{"n_kv_head": 4, "rope_base": 10000.0, "tie_embeddings": true, "extras": ["capped logits"], "init_out_by_depth": true, "lr_head": 0.0177, "warmup_steps": 200, "decay_fraction": 0.873}
Each number is 128 + 32 x the weight over the matrix's rms, rounded and kept within 0 to 255. Layers, rows and columns count from 0. Numbers have three digits each.

# layer 3 MLP up, 1152x384, rms 0.102, rows 630-738, columns 128-255
143124117208055106124111111120096151136104124134129132131128196164059163160152196124132141161106146119157151108116087128078096068055094092135098067151100188172152081113129158151111097132131120058094167100134135144145137126122139122145107139094176180140156124133134086093159132114099142125205142159111119146126089167173149158140072120144134133129162144142125100099092159107153163126077
144107117145169092072165114162096123121102089188153148090097074156123112135097158141102159152107149163137143072097151159153177101138122206108145119118156160158076124090103118107134043092125069146137088133148143179165154151110151104116191107091108129146151104113142072100120079135184126096127127128117097164126169127102087158121079134106151121093106170131141140137173115082114096131107
109151233126116067162084141143117180119124225163134084170170177087130101135130117138187121095093130159107127134126152104117122152085114102129151161119053124150136171117125152132102158201121146114154154142084131077183139180143105157075132127082149080053116121158092169136137060120083113166110137133188102083158084137090102073143172119138149122163175129124072137128099127190032090111174
091129105142125093137146067122132126111114096049107158140113132138135136118113149143140122090172094202148115131146157142156168076114142109134104081075119147163088128133081089189099118108123154027150174180078136090130120141150133093088128144138071162054104096110171168177144121144157131110149088142139139125158108138115094122070132083202147159142194115145167120174163058117133104097071
133171163127148189140086153144140069063153133138142151149136182152106134106167178124171175132144070148099140113185151101091157192194137167113100116128121100088151085107092147172091132122114140118092098096073148165076073101111075143131109161127100124175116137119184075143114132175183113106181086146153104124153185135128137137098130165138108131118173137160118112073111126150133160141144
162128136123083151100143140133076107138132051131068170150200188083124130109140129168102129086111122126078146152043131114072144140128056162168098159168129132147179124173163173172120091120131079122132018130102124144101148133098144105127164136190126186168121160111188170132071129102073163148108145134101175173142127092068132062110152113126129157170173101151120135190118158121139128164121
167127125151095122180214174109170128151132106114108129161112110154116159171128117085069129114192126158130085151139119112104151117097127052136160147147163187132102086125177087114134117085183093135105125052178170153143156088143106083089098105174096142088093066121148135155143096143163148102128108104072179158130156076181122200146135099116111145119168148125124110108156126148105171138100
144157121114120161125080144125141081154136151151135110150097151130154189086159134088139106130144107238166190141075165114142193132142124119146106166128190153148125135157102135158195137106168161069203087092093128051110129128114086088091177121120139138149123161098130125136122087118106089190061126127085160114134125135162085115222093134164154140127131130154112121121137163124098121116100
137097124121129117121119164137076176133142107151133147091148108164099101104145129108094134144098153147173121133152116166104161132147125128129111163147096081083180120106159118142158075175137118164127117105206146131162106125102098174108196093086141140116080116121087080134116105105110096123150134130099143145066181126165096157114141091097137163121140141071145120151095100168097078064151
108122125154138130147180085133120187152130109108093131147109178132163076112159189165183117199103161186080198123152122206125049166133119135075123191092149142123103115162176187067093168129136141080051082165156097138182089133087150074105162127124123117061105074084135124204066165155163130117131117040189131097169128141162136120124092120135117136108109178047093117141162174127086159086133
153117171229152128132096133100159161184156116128163105161153132180188106074100144128122110083111146121105051106110112135140090161145057131121158165128089145136129085112118088142136104169172102168123123136183084089174129115074090101100145095177093153157095120096159171165121063111098111113102097042121146119126205123086184186129187078178132121167114111176188083121104133104149143125146
129146166114083078088156073128094138110081114130128165164154061143173072139087045101120154092135103112153164104073122120158149125133156119123108152124113144156114144127122153135110064144123123105121134117082124141124087140132102148136138157140159093164116092081144087126192108123148174164114144103105139164147172157123152119113093129112161135192138132164117131125137142101180162187133
171138159164091080084102143118111062163159130161129112166190085152140100150173053168103117119152127112128135120120155122107189168183087070038141128134156074093110110154154088144165139148109102177163099210086119111093101128139132182161146121126147227124130097122118161127159132221122105158118133116143106159143168096117142134109093150033132158111101111120128120126141094099131152152086
086092125141149134136138086116163073159151120207111163115124101116170111116121097060131067119134112154119119112131152170116033087116126186160077141104095117140119146106139140108101129112185158114157114143135147160114195150146120142087079127141158079149162093168160156135114104175083140120151138135152083177162053146153091103125118144093121092084097179114135136142235102150089142147092
130116130107130089069120101114118066079093145146143179160132112186141097113074133137159107134076137131116130129111129118067092182090180156124194127213157108127162174057163117167129161119158131187157111083104092128157111166135134111164171116093142181135187140068151134159137051088128095087082162149169159135104103130177150103105125153124137183160086138101135196161143158112148112148175
185151128157116137088106101077147158154072109103168183122142111124119183095134112209111134098132115116135195096149050159126107165138097130106114131092124178115093091139142140230119171123146202108133128147089138150101098112145113061138140117134113078142145131193123132092103175155113141106183165105175158182142155069209133145136198100112154120115107122125131164105124137156136113116109
195104175122123180193130149130086123169121114146163124119169135160129128109171166120145189121153106186122125100133054116116096124133041124081097123112188134124159096164114112107126084081149148139109188181175112118173124157108182122152153093088152185105106083150134108136083169110147104106101087125125119137093140143099162182164146091116136184097114106136127096134130129128128119087214
130137092092152061128150112173163141161077151150131084149095069200121067157106090113109142104183092133087159150115140124084094133040148105126139130109134142173152124112100143133153132055099122153151111119092165185128112096092134056166138174117124123093123091144093161091107144164142146134110073127139083096115191162135127131124128132152151121103135114150145136151089159178149141088117
092158189164127108141099161129157116131045143140085139099131131077134137121105171146135160121183158134086163150144164132118116129093146111138153124132097116142130164158110168157104118122140160109161089151098152065094131123167170118105194120170165141083166136076157132120146106131150086150178172124155154127193069146114170106096136126076173139167118144186206092123114154124139158156079
138111056129086251072164157211126104181118166148110103164144155105068098108085090116130125139161051171165097030145112118127147124140130089136125131144134094116136150130075099120136091146133110116153117182162143156051116113132158170189144152152128097141161115083060078114118116146156091131088157080122123127153152102137109211130164099105158089147096109131139094119176157116163100173115
115128120151103129207094155103124194090138140121143144124132072100172069139081147117121082123146129160077113108057138118105101112129153135165086129130091166144192146138095143179102098169123165090159161104075115139098126165139161142064089117120128070193156137126129140101139140184164139126115189216152104114122101110177133096173207155135186169119129100104143172142128102168135114217094
113090134103140179114123180123119155174094127101147103192136156134121113078168103149122139128150143149153124092160144170099146100157135188141126120112151166066157160133058108185125122112156150135146135083137133129129113085146168109125082130113145108144113137085097098098089168118168189108128110171116162100142084148124150113167092146076153191135114166150133094087154100120155108151136
161071136146192138096124072169132151161095147097185132114064144121060123142112183106153107172128130161099157098153155147120146095097155125102150148141080135104179142150085122113162129114118210125103197154161144103185171055066066150105113106171100140127125105149138095183121186115166138114092123097171169087142128143123122139134164114136117122086068117141071115135160165105139097080185
129126149104107135054119149153145091127117111088105131128132117088154177108141095192170178096181168102162100122097064158117197108124099126160128137087162128113130194142144148181131091126180071097174104148145129088138157154174133175115109164170132141094202132156119100162128155153134175091091121122100114143086088119107102142087117085142068134152104104134046090075168120151130190150100
062057110167112158107100103117124152178251141134119082105183140123134157146116111096085147122099122104090133149091131062119121199148089151124161090135208080039179096137125073163110200095126174132118167117142067181130139139141092142121152115163117162140131152101130162152148129100144130177076137162116145073133086099128108183150129085091144126135085140174195124106134169089097131109115
161122098113126095123110171107171163090149114128181034092102161105145113148159147136111104150129093195162116108129121150170171097130157169128129205124212078139117104069081140128126153146147142151157121137135077102161120104101147177177166139200156106080106091074080050160134082132133125156152155081066179123134130123152084132133162096094141057101150113103088076172102156116193104092132
145139066203140077130098127116116136221075114168164123136178108133120055091188190193144121135144177094119192208108099076149074150096205176114169080073137123147129123160152149144159151116098156155133135140114100119109104112163134154092136162079139127206172135139139143080149140083179103154110128155093123183094162144147109103095107141182152099113181118094141118142155160098120120069095
093080164120114141080062108201154157137121123093157092150080095144164115144122139175128146131104173157083171171170180128163112103090113125140118095108134088145149190100107138102085210116091105169151067122142098106184095143071187052109115108124161125106162160131104125092076149125137125149087108109155056080126142135167145121188103099116166093177082115126146108199151125090124135094184
143124086120129181160185082134117150163105144171173192170196150150131147186112137093124109113089119139078208111100153132204142119141179109122137114084136154124119139075111102169145158096104138090120114102115091177124128132111100130144207148085113172129166087121106111141099081138118140177137116073152119148089137138081098166124124102138164099138157149122145109108142095109146121130143
166116119134161070081167175112059086143130119107053152088108172139031105127114149164128046087190169136150174119094079197127101103150051148100090161166109134144053072134103107148147194136103101164153175091167129087119151126109154138150115116170156094123066123161165067133211159116177205109092163200141119125134152073154109100147164083098136063141084153114148138117110129156111193059111
131129186088140133133140115206145129184165137127104163144175138074186127173145145099105110109131143111128126162092109141074204120141163143141148084133073119113104135141171106101116183104088154173190116094145122136133116146119077043114115129121146092114084149070128143116107073125056099090164107139146171134194074116179118110126062146135045151172099169169094135129119095120109135155120
129111200191138102144127111136122111144108126115148195100139102183163149087098198131131164126097205128167127119132133089108104129179134150072111105115126183090101100147168122126141092086150096156130144124121151125124152131166082096182067168119094140135100138160170198108128080065118101136097133109123207112088102146088142165102142183124108062121122136188142109102086128111120158125076
156111192107127118147104131143124156185109109086151111162093120198106158134072079132134169146138145133157159106096106096156136163076081129122139148133091070160078131139185093108128100123142114108182123230154166078146114105120181137160143165074064087177132161124120133121121132137077084117166146123130109142057142190096140114114097140158175064165074077103121163117121091100142150145076
136109093122177066136134182112130117140076113081129093085124072124136117113137153118084138101176135128070150171151137101177032156140110159180100204168167134064169145140125100138153065129110132106057170119100163133101114134143083105146121086129150077155105153086139189117150177143141066121143117160166133149119122111150114156077049093116147109133037164143174077189147154132082163131062
141089147166170125135116131105040144118197159142143138094138097138173091122144121157102110104191162170090139128109166096109173049096120168108052073154174131184127153161076143127108132076106153132092109131079123149098091166106116147109124155131102119150173112110131100121134183112148120129154132163206096128121108158118115085135100105071113164126095114184117149116137146143147085146136
167165135112138141140171153115131078121162162183086168132122172102120154152128196177123130096103124112120078134156158173141148138151108178084122182119136127197068136135093160105106220139133094150139156072110126119131163130145120183054162089109099158143109124091155125126095121176177105111097172120116116120144082170082122175144103115187097150130190106157185144117125121129142144143148
112088103103110162156146132111104089072130159132118066119099134131098131142156108102161123108174124144149083163119176116186105197121156127145117097058072072135118144100139152118100101206110149084180168095191086136123116087149207078123129091117157096098153152091161113119129165153159121107088098129109050135142133112153160125151109148092153066141085136102162119089148163082125088073125
132044131134117131132145164102117165141145122164122081115091113109085109184174115121126176121139110096144126149143098085116103206157137128158121107146116090085092116140126123127130091091124136168184098119103156097160100112139135172207131139134151106139155143175157125135109101124131174129142120130098107167092137117090162143117116103116162125100213124136103117121142113135156118147143
158097092162109104114105160174129092129148139146158136123080193154143174119149146178173155135109132153174078078155152137144079162102153140124139118142135149103142152127145081097097121108124157186140161104121136103150148162187112171118155165135092137107130129215133099131180131103137121189133108145119129131134145187161141106098121129147105119127127112120074092131148109185157141162151
086120178151073139116183089163117175113159096116073145084117126142074115127086131139121113119031137079089125135163121118158142156093132066122154133112128121165153122151122097138105107153152122110104098125163057125140120100112143158092111174160190158089063157193147171115130104132142133140102125170116152126101095109137174184220115132152113153099098115155144076079160104090134143115153
138148137170063162100174127094117143111118084165112142103109073150091136066148091111118148095109166050094109152216103183141157117088145144167063193103103124160126135168151124116198120080188142099114145085105130130087152127168053158102125091157116126135118132160136061091101148173135103147089142167141047127149132105114156110168152047120069152113114175142110119053119162155145201171152
127105132128149100139182146168106131114157097079171131152111149107156152120122060161116074137116162076145138123125084119085079145130080110178126081130152117207144105109086119126073133128147136146126127104100146119112143183180163192089125077120113088095127109133078109065114131084152120126108143147104111171147110141108161157118157144089135135115146156111120145201120143143147111086157
088077102170056149144120070144095158089168166113112162118086110095094086180159129153089098101136155142140178158123097098082124188152141096135229101176090133079161116132202160052131120107177145061149100114151155095108112201113194134085121120134132108073157111139043169047125115100119132079141134143092178088097117138085155146096120136126170110146082093147180129151125111139108094123125
127136072126105129123189067127100107178133162090114172089093124123149159115131122153123116144156146130103152178071110162065171155113141126134169060079085098148146097122111108114076148153108167101123174176150148118164090182138077153116151170226092113145117131132155122139125136209123130130111122112124138168108135112082157113100133156119171116154215088157117154101131076182135116152099
070117124124170099136154147133128110144128127123163101140114114139135140128119057163108069120118110144107140169148140121166158135135121170208168140123127188136071088084151144091125094187108133093138097121114132159127116129134110133119140140086104131107109178133135174150087130131068179140069085094145188119151066116201185162148142138133081100128138131103083104103099106158100093169130
148188121123156065100146078083159089092132096109174156101119129098106071112156127164095092157106164168095162133157145141165107147056141100137145157144100123134089089127127109063116157107187157090148119121156173162163100122112125161048066188145121149075148213187130137093147131140081139120131121154169114156123143095136148132124139161132120118137124189137100143113099116218099094189133
114116178135139152166160121127145100109117158149115173142094149163157139113096156152171153140066182093111150126113093136145145119119113096120148113085111123154136130137157158129131105093086163117126103159140115172159137164146097098129087150106117145100161164162129163107113079092150176140130117140138096093141160103138111106140145216128177144148135127157187170132121148110145099151119
149193133093140175123120130138092182116111130119087097094104108101074073127102138207120172176165169131192152084101122212093108081135191190103110157067125170103145093167134109119121111121135161119171139086135133135155123118104189044127156119134133162088147166122128095101116116087110102152095169088093148139123183155131135120147106174116176168102089139067091142123188119146134110219045
181119120087119096162081116083161126149044103081152165085143091124115132113126127141131098166112153153116149077146099153096116130162153160127160166139154133160098146165147128164116145084186149109134142144170116105126161139126167122126068121193134060171133132103152109105148118127191194096080114162155120136129135143144185125143131130163128109110133101081168163171143107051118129166147
108132094123178159165117116125075144138162179096177139167114113151119053147098179184160111134099133158089058130114067101107123116117077148106125141079164170116128126102074134116112144124159119188132122143116045106133135157121111111152149095116137150160172163104126216069142135177117147140125069083182033078126178195093136108161117133151079181164149069112080105164118128140114154145107
141156174212132129065167164108125158141136182165100116117109122131138110100151136125079148166104073167139151133137124112155163146137121117090112131126119104104129147142116142124142170142154123166144122112090094140090119124165173136139100099122125168127092144075156131094112154116105096036141089125112128164129094115149101112149086124178142184167117141069143171138125166113095142135146
108139125162139135124181103136092113182151142160110130146140164145111112060109152106132119152172109083128128195099131146149196126104106137127120162097140106091108082131124104154043211114105114133102115103122226109144046090136092158184142073091139119138168124032106117088127155199212142162202190203111067139185082076202139162167156069101044095133108124106178118136109133119114176108128
105133129110144125143146100186126145103156098166103088152184129104154119123113168166096115145172148073125127080153137109187158139129127125119173154077088115106142066210151130145197125154139085151165142121073117106082181120123111090132161125125129129142159194130156158151042082141095148173118073122143079143117130166134112188147177154150083128178196120094156132119134187190124158107176
098113155199047139123124112083162130127114127126121117152146204134227169099102113140133093130166145031109150173102182141093172046123142165166152101148132198094180137138065106175108123087116186098130158124122076078106180118177071145227084149115126152165105122118098111053226165164122088085118114143140155163188060143101090171134060148089067113139171106139147166066156108100102100146149
084164099079059154063131141061115118163124146103178122107130167062194130107125188148170094146136098113128124047192069176083148166116111138111106124203101129182061164070183108100106193107123140079150157133164140172145084150146114153091113105108070177171179115134204108025145107121128221013131097192107123139103174090168103150072135134065062172132153204172132146182136067165087216182153
161178148148153164145118123104142170090142148174097084134183147112158103159139074109117076147113156168136154158154137140075150141161111153121086123185118152132089138147030115154062172105155060117138107094103170140126131120082109108151147135168085103125140155067123166104119087083095101204133121141123124114127136221140079117138148122117090210086097137099129172124156096123098129138170
116205075149143132079112117073143101110137137113130139146115070104151091122171135175162129103144118139142166156177159111147113132134125135093134172143053113133117093177110102157131062157137142128141169163137107125116148142145150091143150107112094130078097083103112124137074150108173134122130137110136110140172026088114118114123148098149089158092127161111136120137139145175141088123135
125106173174058149144162161136152116124123072130104090148182095135133189117084119191135085125084107121071135124180118140174132164139143125180116167123127110126111062144116110083165121084121166130146139153143145080107120117126078103054147118140072090092133145155114100135149134017134074058091116115136133137169186086127074173167114113176107099124129153109167158125087149143158079182161
128140156112107152128137164130113129147115142124127176117079191058143170137156062180180147115140068114133138135126136101160147120077082081126105132130112150128123183066165110135163067151180151145132147132175138188175071137058060165141138134103129169171027186167184079140114124149112147159187097089182148190163120116090152174124134196107112130148092128121136107159143129131119151115070
117166125154093079121154150123112100173163084104085114082113164095068147135104136199106165173179107197111077099173125093177112172087126133163163145139130100180136148090220130099102082091074108162131146080137118111157149118128145162147099184123163084117101178184154140110095141133132132157172113152115090105084115123136122118092163137117081123109066234172056093114116164142140129102173
082100128119108133125140125130148105156119143125143162112160162135107062130150160117136112110103167088093120067131142169118146116130120094135167083133112147126140118126174134217071148143145119122168147108143185101143128151083058134125183144106157100078081080117125133138140079164095108094189077074165154112151096134136076141159146116101068146161126124141092105200121111118154106138104
186160153111182186059127147111152109140085126138099120124158202123158137080113217100132148147138177123081134078076120144194141106112139144125095183126194113071102184102112149092075142141141132133086073123109112102150191172148085130097212126111149084109136115160088161124074126142131170149143131100065150124141123133135149095123116134109109051103148139102149189132130097122099177141143
116154146086145133182048119117185085166047068177089143139063101191018149127126152090112119069065142115200119133097126204148152144151169119157027129127184019048156128180109139157159116128138169109103047128119162141121157189088112131153102098151098138188176152135255133136087142099160092115179101174100061159070134145127177117075142149162181117166149135112103115053147166108139134128060
136096108080128138142141158100140177101141164146089112100082183115076140164055195145132180186106160120103123139141086149136115131103133086129146141132120104103135128117149151166101097102058092119084141107161149095188159159154129132127135158145176116105128194073177137105123141163136152202191083162124079080130159129115120119091132128147153183121200093132133160134057151085124089172129
159127147134049156124149147112089121142129162124108093152138056134060054111098101130148138117101149119127103109123111050107146158124166116120186093135123122106137146105157067041128093116134121180147117180106154138105120177160086072127131146115143136110077144100108133134061107177176134094040117101137121164113113133149120125145129141059085060095120067159147065147092168142121132113106
182162122154141133126115140070104136170167176168070175105128121149035167114123125114114125135167118089147140103145053106106152156201164102157131167098092131101107138125133168096077175175134141119146057085170180138102136079170100139132079139146137090157135093167083159126104121142121083135114101166135129118139132108105170119088165160128113088108142153107139132168128112134137128111111
115111134149134112098156118074154097114136141096082206171126092102158171110182163115131106127110075135155056130123098161125147127093113154095082118241138109071096175095166122100193086116142135136143136132071102196126157097147138124157124095119163165155199130168122113155141101158080162123117162135111092086177135153136051095133151157118160149148104101189110193118151145082122148107129
123140130134145148135117168079066102170107159198122145232140139132120119128164050115068145087123100158126139099105112157161198131150176109100120130185163056188131156106121117142108095072143142131115107158128065081125195119127133126143131047152083104148114138119105116133134123132118109137108121156221155076114117125102147085118102145122136111120132116133103128137082120133097069159089
153130083091123160124098112158133144141121118144181087124177115068160098150157087116132091158134079172145090100126113132103183107186150163151089128091138156147154175151111065129152182115183137091112152119070081111113135118174172146118172169138076173134154115154055149077145097147118145118105070140122094123125161114140128156116141137100126072162137092040077070096186173103138106142135
097107121127136111102120134120091114129085118147081200119077096106125230136157169167110176121119114159126104183171126084137156154158102060167135177084051112212143125077160131131105045132155044148051216176153081125122215143155051118112140109148193128096090095116082130139193151117148107096100133137114143111153134134123148094107063152137147215109175117085125116147177148081146099082101
159158163188172162163117143143137146123112090177171106129136142145135081081095074146179102168199099110098147052071139082110108166157119129107127103118112085128118125124123112160129175059134140138140165140114115131135102137124207121161153121170176135130180201064150108093144080129091147154125083072095094172086131111150155143077152133158161167118138099202129102189113123107157168078128
156090218144133065182068130117135135143143080128159058160176116117175185116168068167086077041114107153169168099081162148074192149213172147134086137185176129174112189130124172226108136107134168179123158058124138126123146166109096147131114092131135123119154173122095104154151111080134111095073058144128145186141157147170111158135183134099153098159086142082168108143081154198124106091088
090163156141086174174073164120118168134115125145122091217169096056136148183090145110095136116106121180131142123091129119139078086071137092120065139134146151138124081131151084128103145094188139167177113129110131148139151131155165137159089081147162099113111163110105090131130125169098163192103122103145085099180132094128128117135152108141143142119167162154118122154155190127173105166105
123101153144139158168149131125158107137109128152150154085166174143143130125139151124064169128101083139145127126152050112055156158083182151153115092120111168125137117150157126157127156079168082108142134142132093218087131093111036147143111154133120116078143053117081145120111114109149216117125154138128123095184108154158070120121106103099137117097127096133062107174097177128096120127089
123138128140145100123068171119105117127107132169081108087097120109142158090158106120113137140152115136103121164161115155167150100135126135142173188103166153169122066066172130058128124160135096085132128171140099187122136115081137123143153101102041162130119163071072100159151161144079125129131160134107155136122131155144123130159128098128134152123119118156146114124099205062135131173158
143134109125143126131155138144120160203095140131167139104120141105126158118108127103137125142133161111118101186110128148094115107116147092128134112108142147029107167106071055119156104178119135110155174128088145130100121174182155139152163126154106163140100112118083134127096151141182130141125101105136116164178156175103097121115124120146162172181103086159167144137126144062102154016098
109140095109128138121172095136111125119177115132113157140187075173161139139108141128146143087180143171169151155129154189136143157151132140130148131125117102085100128110111147115126098115089141152130087101140104112148165109073178097137149126189160152132095105118114151130151177071139098136129135106097180161152109130149210152143143157131133118154151149094078138128146061183077109122125
168106032133179137139108153093104139195137125101138158163142161132152068174114077119101123162066140069112128143128173109159123060054119130099135131177070160138094133146162159127168141120155102183111063169116171135124136153105085172112158097137116105160123144148164181076136115123078117143146121135096114165164130109112093121166071114106109148159134083138143154125123138083146156127139
191114097107162191126182159090104064136168153168134124050134152107117121131167133146094104211151125138140117149222107183178154173073123121105114080095161118107137175177208117106096146109107106157118168096116096141148151130158131131169132089142003107120116131080173123110171159146130112155068104128131148153137153077091199148153094141115110139068123140105136129141117168089141121134171
136161138098114135115120156190135123128123161131176118103098112157091122108127158166130143129165154125122137154158128143115164089093153108186171133117089123099086122147212142136056150107122173131142116092162164094179126107098126116104078095101123137102124151112106144046086071174132130111115118103102132109120103068113063117166114104191115134161071167134147108161201147101153139104121
106110110137149167177089112102109118110144145106126126113143157106129134119096159137120140119135059185100141134103148107103159173119103112138170132134112125058128135058136167101122124134127089103104104089152151145106175133088102104139077130069105149113143142153053102122114183127120159108132165175134151113118106114106164130102100098077104056086046148139112129127123107085141131172147
105109093151137139186131116182165157079168083149077181105072192069171096115175100143087108143108134136089142211152133186117164115159143160140212137127134113138159133179130142081096172091122168103095117121087126095142112132091191116168148057120092131135165114154061147130172163092128098158157135198098151099195106088129182114154172161081121133120109139099137162099141116192098108118070
143172111130125103105132199095058111134183111140096131135090154114116143159133153144166079172119084154193121143096096160120176117110128104062182117088088107161093156171071145090156068090039139136114141112146132139170077075190065017092136144098103168112121114121141147142110077053155145146130139136082134146127117160152146143106109130059112164141081122079114119144133113167153097094171
090138068132101137136095127110107123129115061145157147126184091107207137134113065177091144121078151160130104134118159194150140219073126142143109076136179113115123127095121168160158133074134106131115056131140100101151108081138115106077116152125125127118158153091107154065187119161114119128101191177115114171148112131159136142176112148099155172117115063147175108183093123158146111106169
132146161045180116142155131076109105122163141168228160109168106153108103195136172148113108098205098118195025178071138008136104127133178072129224183134162094119083070076112163082118138176143133181100117123118125126113074147109088100025144088135141149123082109105147055177141139177144175097062120144127122187153176166165121117110083123163176060117159113128084252176082053167150074108142
099126102077152094077180105112154097067183081172123085164185102114150143167172112087155117145088136133104139094088144125158121140155060119158135101109141062167148120172123125072129094127154098188086114080152148108159077109135062163110101158085160143145168125071134123129124084092159130097069113092144141141178103143094129170098120117097155127117121077125153110145128134073126125157124
156162089149135177096192139121155114161115135130070129085151125074178095168139155093196154150108164135141115102136090106102171144194163087182142180112121108079190128113123089181185114103167166093160136151132159098178160107123152112114107143069134141100184074105121128128178149160136104202131112121086073131073121094157191141077089173148130157139170124170176163090121135112103115136183
089123105133098124194163073142084156111058127150126118116092192089144091122095159067110127105139178170092082144104145135106089147167094195122196178093158170105169137115149166152119165133151125110107092148156155054153096126150159102122126103216125101128086110164166163092106136124187127133118070123120129141155107107107137114133159059099180197170090129155138153178147096075131086153141
161151102149186128155063177129138091102059177127124126130102157116126154124118179113182098121089129128121143122131143128044062083145125088127210136203084086125167126107096144132106147096077146159130181154094133118162112061127134141128119067092102098184104127124148117120149106138155145161104157112140134111182116115119082143098169143138110133102168099157153117159111091146127202086136
142072175082170129123082140171160128155115126081096095119118136145132095139105182144087122174154118109156117114140178149088174139116076072092123099140108070152079117179107128185100118120161117127121073179114108090095107160174149153147153119130117164165101066086190078111141142048151125132149152118144113134131097143115164104144152160123112143092082052121093121121115152165099142123071
105112108134153074101127115109118187092088122135153156124123123138135140153073113170138107062152101127149208117119121146152124075079167139075132103161121118131150184116122166150117114118100119170156116118121129138122121105170081083114183126117084167105131164147146129083087132131081099063155099179134096117157111078144129089106094105065074106105106128067157102159123119136191131110095
112183071115201124127161178143103154133151168153084099128173116138121144090120100136134142179150137095108098110216159140126051187173135097118104026131143103089127148132109126147181133122096203124140149105115080161163073114168152181152100120149124097175194131105132153171177184117136086122088115121115129129099101135172110081143146137115143166195074149103141117128164139120158116094083
174114084153139114120188126135172130113079142170131079212170138159145142144125126170160095136182081090090126124158135141142067161136067139186157097143108150167169092177237105121048118094133117085119147130120164145128126117148099095178145138170111110094136135100074167126132145083100198150112187101150124144157165112098124191152152117188109127123117131164068154131141167163083216102153
154063178165119185111151170116161092116139102160093089140149157106165119101104130099168140119182151254112143078111062130139134125132173141145072103093104097102135021133105123129135084160156162121089115132131112076142122145159063153145078154179107152112119151083148107133129096079161060153124188083124100054122107080148093115173147241178037117091114159142129141115134113120095176136135
118107125152100132114176124087097124167114059172129182127122091178122137146148101041136127181049183167065077115182114131146096117111128124119132112106196121140138153120143120149098134161124127167143129100136170103124136143095123152117161139112095167200121096176174126103089150136181111113078153114103139128111117039088106129128155134136108149110093132154159082174173098168129104132109
192125088094134118109090110124190167128086102114171096141149112129067136124112150108172160101121136126184148101124083136068117113112146163146162152044142114104155133160098152116111092122141122171150152117122117089076177155135183155154073162140124135120179114144113099145143117142133100158077102124108077155131137073098152163135090120124117162115148157187112144126104152115083164141170
114137135102124098175115107121083118157115107149120082177137118144092163107094125158125213212131210109177086166070143142104151140110157122092087113164133146117104124146138149102119080083100205126117154069091161123143131133181133153142103132132120146143120101102190138135126149102119184062090100109082124074132144166144192114152130140055135099133052093146181163118149142132108141145125
129095201161120130090140098185157109132091092103114040109182089143077103101164045183142148127124070059128127151150128043108106131149110134138114139123111122122171159182114161154134069156162114157087147115114160150191113105132114100114127164135097194112177129106194145143132118059112174184064131078139131239094150076098203092104121128144169114141136139110094163121144115184092159142107
169144137117105152174141125134101129127114111195137162113102139110172071099161103102134085105149119093142104140119104144135090121131187158177112103139090173151183038151165102079092114153113097175154163087145127101115096171139126138170088068140112120128099084095134150107130157126078145130174104107105038139102217132176119114170140104064110181122095178092122105121075142147062094109130
131080143119170084161112159101150111139128151123127157177092125133040172089145092112110136116146058124113101191084165109100117068029110147141124085151145140184135097139125148117132125152087126157134127134130108064116075179133178193128164097095118120140140163074087085120105104128126176134167106131122107153083158155126061111132104139145088152202115160172187206134091142095102092255138
132064057143127160115073118154101113164143133154122136098115132147139151155135133132123137136150098076152071141147147052090110201206131198157110167084103130178123144070128098113153137160129138149127124041130135168128152182068129134133136114100164119145186108132102086126158126145154161115125109126138153112086149102102136165120108105124078121104095126123173107107115050125137102185125
113100134126157158136141087164111111104159161194158132149149137105146098125194116093139168088133192147104114101140142130136085092127135104189092123097128112135120113135150134074146082156117166108128171090110196160132184140163112144151142102133181153085160115179101197149161156152139113132160157131102143117099099101153159148138129149095157122141056119145098069085125109132113119066146
072098119095109126136155139138135097134095155073146136131125199111099122134169074068108166090130108143147104123184079137121112075123140112152134160127125118100118173101118100137076082150145183116155133175134170095152112151124063113166063136182182098104094172123162105219142136054117132175145126106042133152135156131152123186117082085125130146050170129158133152128139164179154125119100
153059096168131143128156114121056127091104150127156079094110137094150143141126128051130165114143090100099143127128118088137137071097121108151123152179135116066129146140141114136147120138135148133136111128122126101105125120171035187156073092111127175158144106111144114128107090075155154210096115094138091131131096163122176108071151131137154098122100106130107187154145122107055146135137
136102045144151108140167105121148107132116120112111098107122159120045162100143041129114131112196111098087139056092156131140148136117127114172085113135166161151135152084130184177149107150141130070125140098132156173178109108161123100057084155131120111141138106148192181119211145082195122129119109133113131137142155078137148198161133172095122174122155152143092130136156107038096167078146
145113136113132136126092162123137119146128131156197150184092159164172102095135166163110149102111094141180091146151098093117154157110118171139152155161145152135146184123133134112161136115163147121149129168076169113120063157133149137094145123166175113153103117114125058114151124069130146114148126066107112113147133120109179118120125134168189168155139100087161188156128143124169112139125
122107102165128134083140132137090124142110135149142168117109092111118128140139113185128121088123103078143158122143197157156070109147085147140142131091151158139160126102095155124162123105181082157127177143108097107167135134096121139056163150190140176143119094111175189135124131159137113155132154116113127163067169158090096107054137164126098113212090170194155118102144053157121115152160
114081088161152086116089166176189169108156153090109072164132113110169083098113062145129134103140138162103114070124076111116105152124135058132082135118136123185127094128073122124152212095114131124142122141152092132097144131172092189088140104128116200135159216139138161138165100118117115107096136115201067099131168118062093109175131151098117153159129063131142110098094098174136129085155
158126141082159096074149126097097158150130138118121133095183133153095183112134157128108132130061135143116118154133109128150122107103067103111108142116161094104121119079120088091141117123149083163195168150142111146165165157136141128114199098122153080193163158097140091133141107064069124185120172142097104100124143038122076130095158096166083150125163157169153119171133116068130148146120